config.yaml
num_hidden_layers: 13
hidden_size: 256
num_attention_heads: 4
num_key_value_heads: 2
head_dim: 64
intermediate_size: 512
vocab_size: 6228
hidden_act: "swiglu"
norm: "rmsnorm"
norm_place: "pre"
norm_eps: 1e-05
positions: "rope"
rope_theta: 10000.0
rope_fraction: 1.0
qk_norm: false
attn_scale: 0.125
bias: "qkv"
tie_word_embeddings: true
parallel_block: false
init: "normal"
init_std_qkv: 0.0249
init_std_o: 0.0
init_std_up: 0.0249
init_std_down: 0.0
optimizer: "soap_variant"
learning_rate: 0.00238
beta1: 0.95
beta2: 0.99
weight_decay: 0.03
lr_head: 0.00867
warmup_steps: 200
schedule: "wsd"
decay_fraction: 0.598
decay_shape: "linear"
final_lr_fraction: 0.0
batch_tokens: [32768, 65536]
max_seq_len: 256
doc_mask: true
z_loss: 1e-05
train_tokens: 361300000
max_steps: 7416
dataset: "wikipedia_en"
Each number is 128 + 24 x the weight over its row's rms, rounded and kept within 0 to 255. Layers, rows and columns count from 0. Numbers have three digits each. The size before them is the row's rms in percent of the matrix's.

# layer 7 MLP gate, 512x256, rms 0.161, rows 48-184, columns 96-127
100:143128141092159150154125103128134141113095154162091167091103172153125133124128122108106120088080
094:109155119120080151110133076151142114136155112099108156148117087158127103092147092107138126146122
098:109124128192131105085145134133097085118128120114142113139129063148108179099140166147121177132146
103:129145117113147117121100142107132158140124134171137146088138109129138145150134093140143163152103
100:143130101119134108159165114092117095127123118125099134070109114122114074106146145151144145090124
099:147136089101095108142125144140128092126120119113164139164122113156125127139135143096085092153131
102:140148132126125110142140145134133133177126113129120136138090132131109103085119163098151118131166
099:163136120144126175109162138097130175123105095179086111075153124137134143118112104141161103123180
099:135179147172161103136161130149139142108108142180090114130092155106143130115127121114195147121157
097:139064111099121097108121091121127146149159112119159121143099110116123118130193143129143151126121
100:091108120144145120144098104092107154147123126151116140111096102130155132102106150127154147144137
098:114153159102119151132140140090123117163121089141113163155155084139109140141147122128134138144138
091:099124150103063164113131127158109125144119065161132145141112117150116134109135097120141150121097
097:095161134144108135156108140118141131131092122139123119130133135137127118093133139104167143097121
099:099144115153148123103093142121155134099110085140148135109100081145107142101136162135117117134110
098:134092148150137117097109143150156092149172084108111146131130109120127097192110145153097122129110
103:127148121123101114116085157129141114097167138125121125141122170108120173150160136086125136115142
104:149126132111104103130132150134155078117130101154100125096144126116140159135131120122151118092166
107:123110171120142095109143102108149113161080116136140143111098107090100114149136151145111137119100
099:126138158097168085153114109147150167147089115113160115143063127122125101115136153133081119102098
102:161123140137104112138123154158113156155155124115094097099151138130148151102162122183138133122095
100:116150147151137126127103133150106131143080141144106133114136132094097197145149142164090137116165
102:143156132136146145135082161157114144161121129165120087103144104175099091123173145136124141138094
097:124108138112141142116106091161138158127099142137147123132153117134124118150117126107113135133135
100:103120102112134137100149086103099128126103077126142135113106150133078097132078160128138084101136
102:131129109104115151128062134132164091147134123142125188155172127190121125137100124113120100107095
098:123133110169098173145131121102171142097131110175099119123087062144129158114106121165150091145116
102:146148128154109136156149140108143121160133154129118114151141138148152099073119091117119185131140
099:157152166141134165101148146132158133131091084094139146115110143158112149111122108110118134152131
100:096098146111164113123152149127139116160092131120156144077119085142094113127146147138122113111122
099:142119099078161080149104161088136125118122122129103200122106142113131121127133070123152126140131
102:165097157081138089159111089142108122148106102125137162138121150136119085150117144134128148106124
106:129135117109102092139132130107120117133106133137120144124147143150169092117153137166157101147102
098:149130122114115155130149134120122144141081095131126137130129137164104179129159126145087122184124
095:132151149129164125128087109108110163098118109119125100111101130124136120156088101133093119139107
102:113133101078146100116111114141133157149102109096139109121167124099126107103105109130128167114144
104:143129091126159148109124121155134111154128143151096141144169068106164118133142112097117174161115
095:134105090107117129124113174177151129129139102082134108150104151119158103150147105109061130102127
100:153088115105138145103136121149181169155131114125095140123116128106139154132164106135164154113122
103:120104090127131145145118089168144137140085149149104116105148112095150148130161133166139107117145
097:077157150168145113128094116156122107184113094147116126100107096103155112130175093148038134155090
099:190101153142150134120145138145131137109131109097119113128132129104145109119129117120088131186093
103:123141125127124140129119145072171147151144099102134162111155124130119150091145098086138105149105
094:115128173129136090139149116100088124116151131112164110115146106135108139138112130147122142108128
097:125165166098129122121152126147105119125080141122123122140137115114144121096153130151108119195165
095:113114154152092134125122160136148106122120091115139121114149111130100140136134098093143132097138
102:152115155091094119167148133126127111142113166119126105081125143166133151146141144164171106135096
097:126090115096119149129129152104143109166132118153104100182117140132156118103114150148116123147111
099:131093096137127128162148157160127132133132111132113131150125132131137099139148107125121128113103
099:161126130114144106144142120164126135116089136082127119128168109119116113118151133142100128127114
100:165091109136129145153128112108122144114132128083173138125150170167138146132159122152152126160131
095:154107138139142110114105163076100151118117099097169118123140166118111137118148086150118100172110
107:112154096100147135144125102118146144095075104127130109082134098136128085119136119159102144095151
099:142102092131130153113105094153134079142167141147121124093109113132151120137099098125171148132149
106:164149103091146152123111137146116112135121165115144132156115107148126148079137130146144143132166
101:112131142128111130104132130125127148130112111137131163129080146163103137097130154167122106123146
094:118093104136135128135137095135063105151166075110118120140117094144121109149101152134100147093158
101:127137129118078106163167121121134135133153133152138122127133140159117149109163132180155136097127
095:117147111132147110133140119164136110176132146108152135150129159134146122088113128144101201167104
095:145115118126156094113165101133124099131142129121119086104112133096177078121150123160146126147174
098:130145137129167126137151132134142099148121074140151112149132095156130112168134111143102108136149
097:121104102108090118151086158165147072134155140135099176123152109139152121148145119161144150125125
103:158140113143100109126098125151128105144077119149096125117102090150133150125093121139138169141140
102:090127101135144120161111126155147089159083132139057102189143113126152126095105144118114131134110
101:114155092145082120121143073134151150121129082109129127093115150171136146122102120164109132113104
094:111145134067083144139152138083105136142129124170105123135101116134096132149138155176113136159126
098:117128146168120142173084160100116128158183084107080165087130169133130074152145102139139126169111
089:118113175093109139108111085126101113134147115109101115121123128115128130148110105131106143190143
099:129122141115160122093145123110155114113133109126127080131122131137107132149132128095126137157128
099:119174092128083130166141149132147082161083142139131118105146158108144159161138152122114100150098
096:156132154127128147104181083134096136135124129174142126116132090138121084141135116152112139166118
113:151118087112101111103113123110157109161124145072157127134102128121162122120191125117137127114114
101:191132152148123083145161133162101158119137134096101136146111113143103186092136145146158115219148
101:154155156085141139121139167119132134145119172184118145126151103109139180136131114140140155156138
092:115149150137105132168108175108158134110123107127149066077113120149142108149143136111130121147095
090:122130082092165095130126180136118114139104096114064140130078097116122113121136155086134145125115
104:136114130132151113173122093121146163124139135106159130143133142130126141151173146113107151173122
100:124101139139089123120132128107131118131116134121073119125113121108130121131148126153127084140131
093:155178104131151112101116101081066118117156121117134135159147134128150140085132127144129136081149
094:133129146149097176115122115094158143112058108120127076122102141104102178156095101069143094116102
099:107164138168137101139144134167092146134105085136102108122122116097171116154130124120138106164065
099:135107137103137122114110144123081123135104134117127119149148112151142126112173157110130148157182
105:125102127117116116104168106127142115108116130096100150105176169109146141136175124128154114146129
101:137122060119122168080075108117123157130174067108122145125093110129153139162135114122131153156090
097:150099137066167136076097124132136110113110112129133076145140137160122153178114152162115154155117
104:137164084169152098104119156141129104174168111199108118106119099105152164138140168146132171123091
102:160132131137124162116111161125109097124129157082111116107172147183128141148154136166141054129115
099:119084148112110084124107126134135135189105112160128122094144180150152149155173139098124136115101
095:112072112115095092152134142132109159134085128122086119133147151125198109146138128173165134116108
105:144152155061120126096127135135144091119121154100131129105114128127153095099168194116120152091109
104:128140144153142100138106092143126113194099132169123141140161108170116134081154091099138125152105
099:142128144110129100097130155115119169135146139131122145136094129147146145140101117105126132143146
092:130108127134143086165110122111126145151131143177170144124147102122140105141128085098096178107122
107:100088137127129167120087120130081114100092120129155137159165121130179152135114097119144160122160
094:135120100123144148113114152141149135151137106087142108102139104122166150130148114141148152130133
101:142147116136132099091138126130135102143126154121150134101071125102095173148144108128170156104157
104:124151161107128114102128130128117123119114137113114168153147171194104118141099135118077162147116
102:153098151128156129107145107139141134113163096084122126097116120123091125097114133130155111138120
101:127126129151105102127102159108100133159093134147144142149116099168126107133089124097152160160100
098:123119116089160149138101106142115105106116126157168106121144109137140104161118086142135163076127
099:127123127135107106140111123108171092098147145174126147103147111115134121131134104118151119133102
100:148089132131118180125176150162065123163094074143134111142159106149124105131088163125124144156080
099:166111112102116103141105127123111140145141178126132124137205124162144125125130111155130157137078
107:104106141110118121113129106090174101161111130144155136143118137143120162142119127098073096174134
103:111116135178101176104103132125199111168121165131150073105142105147114103139119122149115132131159
092:149120123173128135119150137164122127144119122103162132133134157136165092126174141128133135124115
098:178123097146102127126088145117113127159135083145132071133152105144142127136156134114146127164115
108:141105121122129188090147156120126107128115126116107122148103116126125095088168121072143169153146
102:146155140088140107158119127130130142147115089151077150153125105171166113131123111076140128098122
100:132127082145099118165135114101111126143129109149110110118156140121126125144140110143162128079130
100:217115144068160132142145119140137091150105112142101132123110133148119150124107099124131122096122
105:121108087132155102139124057141090141141138116099159132142123145123150137121125108139180130129083
103:135147174108117144097130148099183132135143153113091101119125151148066129123132136143130105135111
099:122118120120167116181141078158115127146166096115115151115153137140115147146162152163145079117103
104:183123130092119152064129136115099130148133117092129121143107123148177139109130131180098109141123
098:142170142105127129145137127118062167139114131148112152124114116147157129197123139112170133137145
104:137082105102110107200169116141127162133101122175104142096081140137115129111112097136165114098109
103:113155105101131140096084106133112135085102100157116153152143140126162100117135151124143126103096
095:148150113088093120125109114130090170108129068160180106097122168129125100134102142088089157132112
097:130145108147123120127131136098121123100129155122177106122107052140184087105138103120170141136112
096:117120105124130105082164118123107123143140132163138126143086072142160111114131145121144141132150
098:097109103118124145111130151133094113105120138104082112133144087125084068133093095172098113131146
098:146130177137105119123102152131115147179152119132135122133138115159143161152129102136113132148158
100:174119127107082145162112114079177149167172091156120121097099126132153120088115133144097152140141
097:131113124124114118134134150120117119123149135156101180155158143168139101161114120125104160146107
097:136117121137101132113127125104109160159083136129113095157132141095124089092142171133125124119123
091:100175131145111141135149135119193124130128111142149099091090117125154132124142139135130128139091
104:216093080165132134135136110083134125181095116096140090119133139140148130102174148141123154110109
101:151180115120073129175097132102116118143129139163116099122145084140128134111128110095100118132105
096:132140140113137113088103167098124114143102075143075124120122148122177123171123137134158134145084
101:182171144153116140143121150133130150148142146148123087156108115107137157148150154147168123114116
093:115080121130140184130099093108160147095135106107115158167101131144136165169146128155098146145137
107:142136144116159132101153086101130110118140140108090134143124104141129122163127150161121178138113
093:115121109141117125148140141142164099156166090058075090125129113126132133180141070164115134118144
102:178096120125112116095154149167120109105136122127094151142129087149126148129116199105142086128118
100:129172136166153098118142093100134124095131143141125117107114179098127102088135097106113143151051
099:103115151142091126141135119105140137152142123108129137137180153141118104112163122132100089161139
# layer 7 MLP up, 512x256, rms 0.168, rows 48-184, columns 96-127
101:144124129125097163161112114135049112133146107094114121085143141096114130113098156132127094115133
109:117182141111144132114154139128134166151144106107118145127126126149172096170118098151146134152172
098:101140111113134151151169141104122195159094150123105099121150109132121140143126131128125139152110
104:148132115155063122108136134117178139178129121145117129114106161136168111116117151150110163118104
096:120148147148156160107139144144129178094135169112164115205135105089126108128159100150088133128135
101:162171138115114125152111122115149119126086137144118123147089135178171131108128139168116102123120
102:110108167144139146101128135104197075141130151151144121125101144184120135138124140143153148116098
095:100113115102130118150142138127170104119107157117169132136170125097116134112146163098128154114120
106:130167129100120121150162114161127130115110160129154136145169155117162135172108097128111105153122
096:101098116142147146103171107137107155149121130074169153091118172148135134114117127132133114142125
098:117135083149098160107148157143143137140111122188172133105120157166090103138094114105146158133097
102:145137133104140152100113170147136096148083178113102155100147111090148105085129161189098137135100
092:160084117122131080112109091068151152132091127107129141143124112147125153128119161134133142139155
100:136172121165148121159099117134144121121095106144141110106097140114120143134108113098137133141171
100:110104118123133132095100123129097142115103144097109126125132124077134101103110119100133130090123
095:105176122142130126105117141125122145091158153142125143101107166071158112078125097102093169125087
109:089125112149139126154146121140109116085084142106139115146142101157087051112078137130132126123104
103:166149151155159146166087107117168122129167122145180097143107146103130153143115089090109151105134
100:113171161157129106100146113148148093126151098139153155113119160171132119124102144131145119156120
103:117135108135114129173183104137130151122136131122134095092141158078158115154103156144119135146123
107:150155073083083149151150133103120143101116108100085106140127141185112147155138143103163110137088
094:144124098129129078137128151136120152128126104110153128139130095137166120133137138095126111134134
105:112126114082108102101178112105126114118137134134127131151135090105140106097163171078162089076160
106:130144165130113136196070138131128094130135140162152103138123127135128158146120086113171114111186
105:106122131127129142135143139090158122134191112140114152107129077162087109140099097113115111118078
099:113142152135089116130109126143153141134117143166114111122144142104123141173121101132131123160127
092:110126076162110123106133110151132109137202141086120162093091150134124126156138111108108148150161
098:116150121128095149122132132139169131147140149126158103136114144109147106107145089152131130135162
108:160154151135154134139101128154144113123109140167151147099128106127149145147136120170109159102107
096:156127165118145131161121156139153142082133166115156093127100101144119104133163149132123123143124
095:113156101130084130099115118129139143090122098138151146129168140180096121152106105125104129159096
095:126110094148146173168129170148136134149088121129173160130111116150137096127149148121113066140160
106:115136156144109134122113100103134105117124139119094122140101128102116113129150176112127122044112
092:155097141128138128123124114156144140122151153130111150143160126085157158135125125097154092130086
099:146138167144095125144123127162112137145137147053114137116103098121154055172121119139108161131086
102:114128136134109117159127129133092068091142109128148111114098136160107138140148114109138142074067
100:150160130179166109116148113083104101138127124198146126137125152096168139123155118125127126147176
095:114081117073134108146103153161130142116167144106115120131152112137112132119167113119132126137136
106:125131130173128142125155142119056125126167096133146137124132143101091139147118091126118119123089
105:127129179126116178129160154135099132110114074128127116160124103163169132158139111137132094133118
097:094114136138168129124143113130138135148178134149131134135186137108117129170092123178119148139150
102:153130123157103137145133108165149151126137104152090195149160131149056123133136139186096120116135
100:121137167153110121135130140146102105115091134162137113154134146098124111115152130156143141137138
093:104121177148098129122102127133124129143143150148144158161118109094168122090095122161155164110105
105:168113133096174158129076131101108078164086168132132087164138154145137168119153118131134169124147
091:104133125184095157148104157120147104133132131097128137086170121160129091149154090149109135131107
102:152151119157127119114141135148178095121127134164138122149121126122150120116140106119128082111157
101:150141118125132164075116160111113174143129114121118099115157185160159160160087178146139141129131
096:115103138140134115105122156096103098114138178142168114159140124107116148092153135158138160149149
107:136135120124130136121088105117130174139125075150114148152173144071146127135124112155100096165104
106:103132178165123173132121147103103120138089122124098111119132129114115109144070118091090106111142
107:094124158139114133109128151151104149109159149131102118144121114159097165141153173126075157114143
102:132183136100109106153144133070111086121111135128138119145130123072130146150122117065127150112110
094:140127123124107114140184123111121134149168197145123140159133072140136114104117110150064123150177
098:111106128135116116125141146110131111118149087076150136138103132123129170112110136117121092162123
101:116147118112089092149208174165175128116099092128126121136128156131134082114107097137105120131102
094:160130131138134124100129169103128124167115160114151175163103133135150168140147148110174124139128
096:123123150116151091090144137105099104155141131134092143124127092125119136099134088120120155142148
098:125190120120111104155148098104101186096140108157166156135153144153143121115111164115146122152151
107:147151151122114137110121145103079116157111102129115165160156115113166125134133072113131144111133
107:150110126139124120126100118135136144117147127103148152131103134148117136123126117122120176153097
094:134139173112113138096123134110123063128102109166099136173104077086122155099131098165122123148100
104:172183166114133121146162083117089168131134153133100132101122145113139107155093099154170085111156
101:123130140144072168131153116124079100118101126154112147096114132121119111174138148099117142123135
107:147141121123137170086134148134134124116100125131128101107087127133134105157103122134127158168142
093:127110125124096180120113143133142163152108129136154165160109093125118099131152154173127103138130
100:103139137167121110188156102153107155115156142165143139162159058127114150113141128137125130138156
092:150133152105151116085153159159112119156165120131105142123070174111099112159131150097114186159153
096:122064141140118161097105070159109119137111147118115158130138098109175059119098110132142139113082
102:135110086127125119153105119122132120173096101134121128069104092123145142113105137099142130195110
098:108139128136205118179144079132145106125123150135145099135125146147121136129079123160141102126099
109:122153114126131135100158104131162164103153078149155133112167158095113130105159114123113148111164
099:074130175128077116108112126158114139137113117122124135142139132133123079115146115112131094109106
101:128145139127109078095123101190157107121116140086108173132114171165118115086126098153093116104101
095:157105155099124136109154136147120140085131157116143114145092124150138104126153085094165136154164
105:169142122074119119107130162133141122143195109141143131158119124141161133104157158097179129168156
105:110113095173144140151155118128123128103145159151089127134119124154155085127160144146074149130132
097:098147181126156137096113131133119142155193153147113106125135166162114193117132134135094118094146
096:128117113152182151167137119181130161119109104106130149138116094178111152122091144106089105157137
087:166129137102107141106116125085152138130182113122104108140097110134140086124145113152124123110107
102:148136129129147142155126140120160129145109132157130125132114132091158139120117097102163146152150
102:141154163130147150165149154138112130158194136179145156170123145088142142109115110088147136158124
103:098126135117121137123161168121092151095157145098145102140099082148147132118102154147199166084097
101:129133134115154111116120148114146183145099123128102174104135139132124135114150118156124101091114
097:108135136117112131078104119097105095138088113165141137130110144131099145148130118138108171135126
103:129072129150149107147174181152073142099106127126116137082151124118115132160090124137083162142109
098:138172132080133128136116143122108171144110125123139119103132157074133133119117098127116119135103
108:150136123107123139105158122129128141119172199150135090076139121128086159130104171153113136110153
091:149130120107118165145159109145139146137165106110106159152111138119138115127115130088167071096076
104:152101140099139117124144125103132124173123105108133143126118146126132083105130171143104124062138
098:145160118154146144155128161092083144164156106160130125098139118108144157133138139149128125155146
094:131122117088126085112122133138136110159144159140106116139121124133165106155143122129108110119110
093:123128132110076138139131139091108107133149112080131108147130130151070111091115086156161123117130
102:134134144097158154129108127173159109171097146125080143109150126123151109120148142124138124123148
103:132176071143131111126151159136155170120137109159157157103139109131126130107124114095136114130102
101:199120109111115104149148133151136085175171129142128095124148159137164093120121146089123117121101
102:159123144089144082124104094165127141109119122120138138121139155127119102150163140103112133178149
099:115142127116109151171121075133181142123174112131082138130127174122104122117132188143099103141199
104:155138143114051169148133130168101134132099140109111132170175122140108103084105148122078154128082
106:138149135157126146080102154169114136122133110145111133131119128122103104154130176121088157112086
097:138059123109135125098118130085145157123144128127085118131146105128158101103060131098146114123098
095:093155152123178145116108140095165149181099144113093104122119169133158141123142126121087118141116
095:151138155094126088154184075160155109112142111095159170128116135099120131158130181128116109119121
103:107153160129149134108133088123143104134128138104179107121143151136120115181138070129166117178107
099:148131105154107109140136122146095128153105162122105137117106117151112097124125109112140139127114
090:162125107170126097089139135143141095103199132130101101128106123085108121131138134132149132128142
103:153100129149155128120154142140154118102168144162149119150122140130137114101156142140111069083116
101:113144115171170098150126115125135129118108132080129097117140127115115146116117117104102125142119
099:134177112115103141067123143096097126135104128142137115150166142095168125147134124129078147101086
102:160096082127150118099128156130121130121134152091135132090159120134121126174117111137126128115107
103:126109119170130168102097105120106102139110095089130067097174150115119161118136118110133146121127
099:136126149109119099128112120172082156155125112106145123137119120136105100103107130122155161113095
098:136099136112128111141164166167121155142136136083081151136144109112137177168087097104117100111145
095:110104101088093141110127117116100115125170110136111121094091112066150124148134155122119120118159
102:088148104119176131160120122127138108151121138137129096120126138163089098138125148124140132105131
095:116147111150150104111129105110094117141122120153128084078121103114137095160154151127158094167115
105:155090120114111166131116136101120086126123112148098089142127153145115141119129070140133100160123
105:106187154177125097100134116101158131113164139084105183128138133132109124111139123100108151080169
093:108096123152113114106118125117136149158179146129126169174139186128177169115174121121116143084125
100:134148164155111084135150127100155119136175172110134122165110129169134154105127144123099120163153
094:122104140127109152064150120182122158158135141123119116126176135122119148119142114130107161106091
094:156124126142149075132130145143129106132115151150155175137115118188106150172143206105133077126084
100:124105102120107132120157158136138138133104150140163121146082134117115120153138100120116096125151
093:134143132105121190154126103098149123147119101167127140101123123135127109110132109146124127105089
097:114118131108119128118165120126139097146104142108088160127174124130130090104132109137147098164137
111:126121141122148097112134111125123096143098090160139161156126129097126093134133110112097135136113
095:067116129118125101147115135126126154118098148149115101146135146154110119130106126166108119140126
107:183122114171126109112184146162150070170127121129117086064125145140116087131094117147147132113103
106:113111125155102157114105140137109087171123157147141087147110191137147137105133126140154099135142
100:098119105110140115146160087158156147119133127106101123143066127146058118108106118151126128145069
099:134123175120113127102082096101109121089146118133090069164120119141166154141122152072138108152144
092:171079143140121140088150140153137139101070137149127149117159134170158158096119135152123141101119
106:151165160131134115147123095143140101131099111097096112142098099124106147157161145145140112161099
090:168096111175105118154138113119158121158127160113100114125109107133122149119114108119096097139118
101:114139130121110103086128137152151113156118116145171142093092151116128117100115120114099091087143
101:167119100126157142117146134159124150122152113115137176108084167128139126180134133152127137129112
108:129138133165115152164161131119102128122142132136150128095172081134137080132155069134084151115136
# layer 7 MLP down (transposed), 512x256, rms 0.164, rows 48-184, columns 96-127
102:129111140180097127096146114116108118130142130148125145157129127131088142167110107125131108117108
109:160142108128122141136112159104127137123158109135095153108135127160128131113129115125138103111143
102:107095118118101133120111145101120160143000117108068128117144143097138135148123152135149151159112
101:186104138177143135117098113160132122114163126148129115140135142128151113101120151150131194128074
095:131110110155109164096109143109134103142008155153119185151101151140110209139136104164132158124157
101:134138137120101114131135084102167108158225160120122150098124118083089083126128187132117142141133
098:088119130105075150148116152157138088112102150120168122113165128156095111137137137111169087110089
098:154073112137117172089150167082113197170146134156129177141152138136113185123133123163140145111136
107:180103134135098109160136115171127128184084090159142119133119124122121138115135116114143130092110
094:129159108150151138166066096108109140140123114137131098102124112136139093087105164092153120104117
097:117125128088153108158119143171114143110086153082096098141143061148133103142124153137133143163104
103:160117099125127126102081140139131156160165152151126132119106158104144120102156128179133107135079
098:133140165114090127131058143137122161135044110162152151142118129166147133134083109128112106090151
096:089117113104170151132117130144097119189096131137129079152136142147124144121102110140106139085131
102:131169125131127118122142109123086148105109119112131134107144159098152109130183128154120090131141
098:152125123138141161102125105139129112147151112081135122171126127139136108097115119083123145149133
100:134118106102137161154138140114090129113134115160121135154126113142144117104110134125116142123089
105:112094168161133157138131129102143117154133118126096134130122121155128102120143106182143107062142
103:135136108096090120131091107079123114145172073141146110133160119122127101109111151121154126151114
099:169150095146103119095126112123109130115118102146134098157127111148145161123078114118161174125136
109:137088130089138102175129133138088157112121109065123115084137101120115108130125115176137144099115
097:135118115125166129106137109101139097156068097140138158112141139135130134112125132112190109183119
103:090092117128150114160150115132181158102077134150116092128149113131144082131121137124123143110132
104:085116106107133154117082139148092109108151082157153132102146108102131141147128136145142123161131
107:141158152132100161116146134124112142143189103154152133116137132115119141139113122136170133111134
099:115142089112135155150107136099110098137127114086122122079128154128096134126110115141110130118138
098:136149123076156154179109151120105133167186135117142108117142177076136060135119080109118174112122
102:161137157119107121133131160152127085131112117108071171145132145138111109129139119091140155123151
106:086107115140131130096138126130131111110046152146113131119090174103087133180120108149115127110143
100:097122073115115151094125123152135079104110128119146154154121083133121148117151144116121099101102
096:119124138139114148133126123126124122147115095120122209113180145130096115140116113104116124149078
097:112148118142138144133135151145135132098057178110160141128117119172137121146179155154122138128130
102:135138120117160113192102127091072108136130109124133134078081119127075106111097120130129130134126
088:108091156121103125131132179137102116079030104136129097107126153124121117149170162142133134159139
094:100116130108074140122129118089144145137222141135126131083135112175129137139121148130144133137142
098:118099098163130098122155145143104130108101146139128113132083117181167144123090134133117158132083
098:147141170132148145163123106158138098142199156129181132179106147094184114153157119108175144135133
100:101080133110079144117120161132124141148255161140106122145158138124119145137155097074118115135156
101:100133104124147153143160140148102158139031181127139135131156151132124104143120154183105115139114
103:151118132097155147108109144131070131114100075129144142158110135143138060139150146169162113109096
102:153158143160140148135104141152116136122239161124169133108114124133121122123142141147104104147151
102:165116113125128110130120113102125117158029125142122109144083082149139156123127115089129145137128
099:148131094155086117161103156117132138103085137122139123113101139103095115122105140174123151171123
100:116123142094154107167152163130151144129227155122128127141094115146095133162110148097126079126120
110:148140147096123108129103121141113154147138073084117124165151130147097145132112092122086121105079
092:130130130135119160136110123115111130121111124103121110138150118118127137122130162122157148136100
102:110120123173064091130099120117159042109062167132135120151161153105145164137107076098111137098131
099:152104107148122102136122131095132161113189101147106097125102152155159111137144091149152141138130
095:100116123112097109138109129145136130121173158123083126125150141124148123114162167126124092116140
106:163108146151089101184116141102134141106138176124113081143161119142176183162148108111124090120115
105:085154157126109124171105133185123109156105130116073126152177134148147085151118119134138156056151
106:159107136099133116092125120124133127136111063113112109099133113154095161135150172105160113141104
101:096118130150134133113111153088113115165052109097114149136147101129191101180117115148119094125077
104:134098138137151104147144134126155113115000107151141121128117127095124121160169141137104107148092
100:137126156099166096124146094115147130120077123124118154128130200094098150088131151103174166133118
100:134152117114120117101124158130128125068142141125149099099120112154156144161110112133150128122097
095:147170131162165092132164146136130126108152133154140151140073148104109150180131110107076102170087
094:152127152132142153094127101101122160105132107127125155131135152123109132171116115118103096061122
097:138161159136136128128120120117097129139147095133169109150125170160114139128128141136137122110147
105:134089141112102103150144147160121107163168129148138153132063133165127112161144135147127114132138
104:135149067136112123108108111115124098116022141089112139087119125136131141108097101170157122148110
095:146119139166113117085192072155154118129150115112107095136098108126142114116171128093099145128102
105:147096096130088121109133130138121122118110104164147113068181157095094103181116148152134120093122
100:126092107155133146095149098131120118116076139117134082140145121140150092126129148119102120098121
100:086107120128164127118078129131116151084079116120136074137112108119105138116126116102120154173105
093:158101158101144119126141144161156104128176091124144165141124096144131139140139117090132126120154
098:162146154089092112134124130147124141072109151166127093127162105103072103119092103108144141130115
090:126117093149121123146123142123172120119221164116143124129140155117089095092124139138105149097103
098:111127133137127140148125127141157135153050168118127141136094141103128074151141137143097106107122
098:159142114113110096097164172114152130103110061122140167114148149124107144158115116101129113140126
095:151118122091124099150104066147114120138092163112153123120104107172165094145135113134120149092129
106:122135118131119147131151111130138140131093115141103105174131134141142098145151134131120148114131
101:106109139158148084078159144136143159098083131170143158149121095135143170095124125125135122100119
100:145125124105113155152141152116145107088104145140142122110155111144147136111131149139142146131103
090:138125106106122142138165150119134099133108123145081161136113120136124124104127121123114164144135
098:147086115126152151122137108109115129124110129090171159093115152167159157118101121126163097134159
102:141141125107148101100122106141171116104198077138125086123192132122103110099135148100140158190106
100:121105127138170153133114131124091117172178156129143116083108160132161181114133149175148100064164
095:132154097122124114157116130160117180151101105084133161127105121106080131122075134123116167142103
098:143115144133147177113136170125130156120253112129133079118089102143122139125124110088155109106154
101:169105115099141157156165137084119144117107135157140101098126129136155109130112075170147157141102
100:117110154134127147125102119123147145137148120155161134150137118157147106108116151116095125106158
105:110136089099134109130119117133106144117122136103165094081138129097102107127124156137140094131108
099:116134109170136089140103105156138155136138093083124142099138139117161158101121136102131105097118
100:097143123159142156150114110107136156131050131150106158088124121112135110073119118152157154115150
103:124113129100101145102143102148123154091136122137116124126107137158145154125158076155096184135127
099:115147097097153112133132125139156108122006143088135152086122134087145130109098107125144145133130
107:156160114124111126117103144118128154136111166154148146088126138115107122144120128129157090057099
094:108144100118126099122106163145100171150195117089132126123157093112108128104126115132152165121152
104:138107147110142106139137101126155113160255149140155122099113181161147146151137129118110130112139
101:137159125154123157117118164139119105073084099116089128125111161089100109143087158117143092132149
096:132094139145138126102083123126162180133129138118159179165157135095098138138197140049105151147147
092:131158109134143148087128138130113100119142152171138141111153139162131127139107147153121102169116
104:083181145103185130098113146119143141138079082132099093126130108104095067142093136098081148095146
104:128145107129129134114106177120151145136133099144118126127131110138150118086176147130150125153135
100:117133127149114132100078128100156102137127118138136127142102124121133112128151152142132114120136
098:133110121114106095118104122123128107077216122157081144127142140138166132108112164096156122169126
097:147128152134115109113099087145129141114077129140151082127150125126086131129120135158148166107143
104:120136143101132162142148139122138147150149128138155149163154137113150128160117132067167158136139
106:144123129111104136098135157147146106112068147107117122142088086107126084098088129146120120122132
098:147130140168134192110094084102142144100204137146113150121116125122108126101103202104127138113113
096:120143146158125133095148138145134126140010106095093110148137124110123111139107090157137102124118
096:099123142139164148095148170147169106101025130151109121106112107152099143125105153122144146159129
101:146153160128146107115143142138122112136146112135096063110126129112138079130120155104109147124139
097:135149147111120132160126109139119124125103096116157135106137080130118166130091141108093168114146
092:132153118105145173112075159126137160089205052128147126118131124093078156118132148115098126113140
102:125134122130145159106130130141156140099149151133130117123127130118126113135146114142094169117133
098:129163123131117113153139109113147119124148137141111146148161127097126140122106141181125123119130
101:082135133147137128135143139084127123120161127104136101133115144124143136096098093120154141135150
099:131134145098164118106152139131163141174084092163131145127143101170105112160113118170124146118092
102:115123132147123125145150140147148131142125147175088181137123129154123132156134128116087087108139
100:132127161111100113138139119127094175168174137129108136163158120132149153091119119131140093121142
099:100130075118146136081149128106097147141177105109145092063099147146106138140122103116131128096125
096:106141160112132147137139049120127121162173115113150176129146103084095165119133125138137117104173
099:158124143112122147123173152123086153114125106143159119133170134135129128110101140107150150117158
098:111175148112168147147118103126105168126214124092129127155099140156119162099115123129148122106135
105:137116150148134137149119111114120127122157096178146103112165141128131124096140125107145090129131
109:109133126155106101086132140165102133137120130146151135105124147098156127135136145108109095146133
097:121112146117152114175143117130143089133000119128116146113138160121154121130122134131135143098099
100:136057118146131108164108167151151154146034099154093135176124115120115121121126117150128211156141
094:093134145144052104125126117121122091093024152138115137170129094123133108123137140121103096130134
097:152098143130126137138100148134140103174000140151133119096117094129149126168111120134111129103128
100:096141195098089119113130124121160101137255127151070134118140161163109133154148126123082150126142
095:163124066113113150136129085107074106178199125141136115127115139126145141124136137123142123144161
097:105142136127144117110150113146120134124160101132172124112145120149114136095102065108126150089114
108:148162084141115124132179155153128157165110108125098124087126088115097122102143117128150106110143
094:116125107104104132150140105141097114124161098120102139143098098144169099154121110128118106117114
102:127154153111161145106150113122132127121185107154129109103150119095134090115103122102111147149090
103:098152159130156119159140130135124123112131132153129123108127119110126158128157121114159118109129
098:155146151143112158136160148119141153110100177138147128142146140127098155217128093101126174123164
096:099117108127116127080093049131124129088135137142141131109141135120122119157127157136122108093152
092:124085115063131156147075090118155150130000105129130130190122098108101150135149138094104155149133
102:169142123145102139172174114121098127138221112139095131162146115132100144078121150112121106169074
093:088128161132101066127122103130109130135166130170130162130144150137143124115160108112105116108113
100:101150118123133113130120130104142096152085148120146102135087189095148128138075117111174110123136
103:098185121102167142149122132145156142151235128132133095085136106167140123149121120106110122148136
101:121164141129144122129125117141084119097232158146109130155137140092104105122136128124125140132110